python train.py --n_layer=16 --d_model=160 --norm_place="pre" --init_std_down=0.00327 --lr_mult_down=1.5 --final_lr_fraction=0.0 --batch_tokens=32768 --seq_len=2048 --train_tokens=263900000
Each number is 500 + 40 x the weight over its row's rms, rounded and kept within 0 to 999. Layers, rows and columns count from 0. Numbers have three digits each. The size before them is the row's rms in percent of the matrix's.

# layer 13 MLP down, 160x640, rms 0.0508, rows 0-159, columns 256-287
106:481535450572472463515515512628527510456478486507494489485509493471458540508493476481497518493464
101:513539503516468520520472553539578538560524517480493548505588512502490480509583527508554506539434
096:496510535563488494526503504498485499608561501558495460455475597536497515583462527552453460577514
100:460506529437478562515502417541479535468451426557504529526482521516568502401510498501522562452553
100:527490468446482517460503479522519465527473589476523547455507472516484525489460481474505536516523
096:496501509512549581544416496502462472472468543501526478493485445479550438479567510462453506440479
100:509478445556476506491516517548480497545505507549439521496492523489524541479508520513524515511544
097:516515518569540518423516529521563431464510474443549501478511446561478444507469498541504535415507
098:532484584479461490481537483542466524548553518531479513522467426504475565547501497532498501470494
095:486532550484443555460501468537445473462491541524497550494482605536572549524545531569485500466502
101:552458513448525515486562476535521501546503504511577416468489446485529540477533571477461542514466
104:531543435455498496505496487505506504496446571451462456462535505515553492520536555493516562503540
100:493498481544526551488517438502517531546506430428498501489483481484526486486474522509508431521470
100:472459517487521488471575413564469541518466544482541531467477502534496453499499495466473606467509
097:472523478579556466507536548529522410487498466513433417523465585457565558514529488515475497506487
104:508468597425485528426492509458507481494510494480502556446472559454426536398450471566534499532549
095:417522490521480510407513447452503472520491499506452550531531475498477425447500515500496537423492
103:485573561493487505471468466494538505532526442482469491546510515487509490552425471543453544512511
102:497480547496505478477413500589459589438587519525485503627519462520414528508535525523548460440539
100:540499545500425446448556520426505528483511498520467490488575456533489563456378439548524453558495
097:582516479478522482518440544529511501497566491559487589466493549582474524485588494460496540472557
102:542562477446551509510531578540457566485469471517483513557490465544546560463507437492543490565526
093:569465509479485557513515467474491525523470530509522510543490518487502548506517553508457430558520
100:453509480512472471467545527502478608511517500530499508471487481479470499559491494569485513423499
099:562471440522550447503453461511532500540497417489544531458478521503479428520536547458561462546491
097:568442462477502516508495489499465538492553459520508493523471527506542572507451508410484459437450
096:452496464443441571526457444414460512488499495536450487529511546540502482465576492476530576484511
096:565459478539559474497512511551509476598493484455539484550520504536481513484503489461530546572455
099:494509452540489471547540512477503508530413451553459485483547453493525441455482500444452539522522
109:490461468485498507478460494424483463545524409460572454461514505511469560448467504471452468565478
095:550619498469560525583482459549514461510450490421437484496524560534512578462404495532460475417512
090:460457504476435515544514517455470518516542498424567478520510492477422513505495481496501580447499
097:429472536542532481468561535459557491449544481507513522522531486438550475553562478455494433479458
100:525418512457473528544451525471480454504539495516538508523515549382529477493467504477441631476453
108:494448451497447481517481446545429495519544528499491463502474505459551524572561505480561499523512
094:465511464519483409484483492533494497491509478581476542444519602593491477507476525543528434467503
102:460515503593487513523468540502501476449489478458482598535451546494509425416459626473464554542498
097:511457546498544472466534493568446465524480533501518550512496533461493462470408497454470471451562
097:494496609509452504581540514480554509493508503561438481500493543502410528582567484507547463502443
102:449562497521502478496514403509527493468472572511499509435530552515568471553455467497505546454434
100:590485560552433432477519540478561493453501524468561487561445504461483448514608584489535523543536
112:493488473594481445567506466566476470461519485435533483416488508529456564456479493463449534510522
101:447496475499495547517536508535437472517581584478510442441537456535500527502540485486594578526475
116:478504507532473485557508540524494487477580537458466545504550482507486521457475468464518565493403
097:496529507625460513435501532494504495543541484548563505483506480449502535510538466478463543546459
105:461547511528524435503532507536545455506578472537493528424476499456461473510532598528515531504501
098:504504530477500504510509493445503540554489470541541442494538473528494508495532545448513505491539
106:482503477549514495464470454516441558512536528576508496561518468508422510525475409535528505510438
104:509469562539525454489494470442491534549477462494462554516514513568509480555508462542493467565493
097:538467453471519489489493434561563463473476530497441565553453481523500535491493478498525513493452
097:472486497482414520495519535563521529509612566471500501580466529493399456466516444525551502552471
102:493521489503548477484520551467445536546483461440491513493490567393484486538470454472530510478414
095:444527477585565566468536532506515461493457503488492513458476523496452480530510523523450483504502
097:557517512498535526543538494569478493499483495453533566476463441487537544474483467429535486493470
098:530500516522584457523512472436487511433466477489455463507598520489498539528534470535480550453495
101:504468509515472523462421555537508474535512490553498462565475471452448506541454470508486551511526
100:443524460495479529482509534478479536450503480513451525521544526533510466490523463488554546479524
097:465534501550444417511482489497550592516453451493521470465490483515469505533563520515542474508480
100:538498481464485519503568543508468521518514527505440470469477571468493504492527513465499488482449
095:451487522465523471515525477565512500537397500475539522459537501531489516510529507524485480491498
096:431526473476419559489477457569538456544591446491562538507487546521579559531510463501539502469466
097:487609544559507495474522476533506472524410515520510499500505503555465440514513554515467538469527
103:491521455488479540524511481490434489466535508458435507539564482485500422475509484356530523494408
098:517533510463515499481524518467492466529485443501522512477483498442470560449494519513524533550512
101:459478523489479519488487559494486520538494525495484504535454485475476485467531520515449377462479
095:510503543439525499611498516465483576543447434526496524515441467518499517533490495459473566500584
096:492425543495533463530491495546476517553528489579403494469501497515478465471545483491474467448505
097:476459439459474551445587504525473497526557537461475562510476470504499461545440513536487488467524
124:516487579421480490528487503374503484542433496497488440511504469491471516440483517527504503444522
093:517480504517492481447559504523432431459519484543485514540452506575569463492482478536458426480484
094:506504509466462536486497572498505467431448517474475446498575517547486452491582542445553543530469
098:467478504442476545542463583499470581522557551511500549530528545496595535502423517473575472472478
103:551528515464515478504469503555529537536468492487514452499484465474520459512500555461536514470474
098:518491494490536482579415422499511501478480479492504531510525453548513492524413448527477498475455
098:496510472451531475499473455504572517578534546467447511563469486508500458556490512530474484542463
097:463500577448522455508431478559523529441459468528485453504549510458555490463474491426469522553532
100:518458440535454430470518424477455513533457534465497513484436550501550522566574509539535447487563
105:566515515484475482534432441448512517529443492549507494522486491529500492438522501511425461470556
110:506439460504462533483524534408573465460512555485457446504482499508483485564474470516492539519513
095:492585468523464473476516454503511517495502523548497527520483477511497498428545553478530431495539
103:507485497574532486510454529534517500511504458473406482520475481496413557493539470535554482465585
100:474590515475520462498550497468481480543466466471459514489476547531484470504502527528510432529547
098:520533500452500529559476497508489462464472498492535447476524509515496495418569439501498554478467
100:461534491503480519480519461471581504504443498566486565453479464481601483545510628444552495489538
096:510535432511464491512494492490496499459498606469500482604475465522469468471536548520466486479517
101:532544471505559533492503473476479461636533505505499499484453454509501417547427487467475509566446
100:516448435422526496497467454485534523535527486559504483483500480535553476423492453461515460493469
098:430473536400486450499508491528539470511512602465494489516525478563423552456417505515511526528488
105:441520469467586475505470454520493459509545505438588478507532555513473582543567565499496555529569
104:515520539532473550519503564499475550448542459506476497551500491493524486447476430532488405519472
101:511498504504487508423473405432502498475494490536517481518497451465497566475546492459540467529463
096:524484487447539522466491502481600492553436456486449501510416487486516461509517536541484555545524
104:537590549531426500526489481430430473464481516495461489516488489489486485457482540508478519471563
099:579492472509468539441543467530451474436546482495505500558482473493498555587510468465438470583476
100:522549476536562526471512474455548564451443557480481531474508519497439522513508486523441416446502
099:501444507457541506509456450464476466464456507468471491460502508495502496497524479561590525423404
098:488498450477507504498525548516522496533520552547513549436459422539549530483523473533529460459520
135:510437456490532478541583548457477466529543506504567385536546536497514469493513484448471535560503
098:473516481430474465539576536475464524464421502474472547608548621512512526537544542468431450460420
102:456472499522477571480534442468546602449526533516464518473481495510532510518551517537510519519511
098:537482568487493450525452467468471521485560511497582549427513440552455476444533550449507494553574
098:484536540500436477537491545461506476500543457550496530473480428515516520462424494485534465541494
098:533532492453543522509517491531513455431524483556505519469498508560549484501408492542419516531475
099:564448502485535544475459556460553538505497480498463514511517447535522443573501486596460486485475
094:520502459494500530476453504476479530605416541498478465495469455474561545499495546493542507513549
099:485524510604431479485561554508414480475467480530508528471455542375531531556439459534543461549513
098:479401482509508526550446478476558524530548488517469496547551532514534441439454401499557466568436
105:417476500493446507486499476518572487450492553511533474523526497454490451513494537553519487554511
095:534465492565515445488493542527437510553516506508513528516521462455476517507594544559478436499533
100:508458526486510527506503469538511510475470516538516469537537498573546545471501493499405525516511
098:534458557464526541488506480513471545445587546479520490459501506491460493526442559442482488400557
103:440530466565521541484500438557427474525444523567469459460449476492499514469478431492480581480526
100:523471443529481557581539591460530503442489507485490466543520494461572508544571494514465478512452
100:521422514523533511474485480489466520411496545526583468410528551463496508592490470558585437495495
096:430457528538451426499547510537476572481514532527486534420464416515439495599512578559503497408474
101:489478491530487454515515543452506462479449408520481524427447511465563581473477440503483486557491
096:543500482523541480519490470499448533520505532520461490479476540542521427542506461527578454522456
094:545445506476538410561484524506466432551441433475570534498423478485539433530566555514478510470516
101:484486430523439535538477537516487521448501503471474456489477485526491507554511505530452421554470
103:482585464555506522475466539505503446442508440460435496530513533494568490524407553545491433463571
099:534450459510514583447506442457480445450527558490550500474522540510572472467578490526506448536577
095:553524560481518558579463531552471455493462470425547490514502500489461477481484482558568425481520
090:515551522459467500523446504440490491470512513508452546522476469444489554443489500571508439530470
099:482542512463517530515564492503547470511494438433479559486550547503479447465476519492513450534587
100:498468459491471502480476464454530412455516604446535502532512561538513504496488424478446477484574
098:515534466514515470487544466461539520519462538513470501484468506504497518433534432538462538446434
102:475417495430533466479534543456493465542518505465528517458485553511507530459497456484525525526495
093:455564453521469608503552534453510505439532440450519509524495412538498556487426503500476471483493
095:514572534495519505543481511511459520502433514477511453484493534519493479470455514433524509465507
100:550533538561507505443517469464503485401556500498565483531560532471575468460440477491549474513451
097:485536533466472481511465490444522514530454476434495462532538439456540540469480504437514525493553
095:520547488441540541532559433513532515518538470538548515447528470535437449531505488448575506506534
105:540500487551500518495416544487451427536521443507525510498557511419452480505533431492473540520531
102:461499479452447498532549506403469523486511514549561476505491486476515497551495517494451501581516
100:491483498556486447455500635465493473527562529529446488536563458444435514460432518502531463578485
098:471504505483406473475509535515534488517487521510520489523433460484539485440447486486517507482479
102:520458544526518493558469532477519496539450512487543484563466488470482499568532474496492538540423
100:491517492513492492492537484470599521386482485519543493508546521557440468512442458501565502533421
100:516502531465500471464426429520447485495555485492519506513505445527452540493496498556507560482502
098:429534514455517470469502525518494475523563544463466586494495514495502525518453520458504554542462
100:449551481572475485507458522505577480484509525517471509501564465516477566489456551437471442522464
091:527402514445517468467470489469471476525463479471471482424446455562427484486578459544451481486510
101:450475467539503466542579477442474490473551524406516424387457488492536500485555459517514540528434
099:522535515506478470516452571489553439533518438492549495525439480499477465484487557509446437361445
097:483530504473556541501502526540452511477549525473470492535427514462501560544477457429456510604568
095:451493534488528533493472481499554466449559441493509519518418532472532476540523524450517480454524
101:523470558503523521542495455510482589465476542523515523498530497537537499443486503487563540482512
102:454452497503520485479485523487464457501455545466507472441567543557438448499526529550508514506538
096:506508504461540406532493553538602457578486419456519473491512471515530456468550521416552495523531
103:517427506444494509463462536481510484455482439564478523551576508450509440475479562462505515512532
098:562494538458527501526430520560458501509480433494539486541437530463533562490506553488456563441490
098:544528507522547506448531438529468506479512528542559471542524551465524503532491529496484562455530
100:465570519497531514500455550465504565486451491487521506475508505539491482548532521434466541479481
102:468481471517536470487453487508480500491497494562456493565506491514511466503555497500467430485524
094:550494525477489447470477432488474493528436497490495514445497427489600464474491502509502517478542
100:455513448514499457461558592555533567509466545556495421489444507511478495466451441501462450488485
097:467555505499492521449473505491484425510460566550488462502590561480477487494443524495429524466491
137:477467475504634531542541497583493475518460492479519520473515478477461500560461460498527464493548
100:579475485454491499507486539482569576527527486471520512458508525494520525506519461549541572486558
101:500533538541501514502557531486511605454518458492560478479542518514477523556534466554454495486580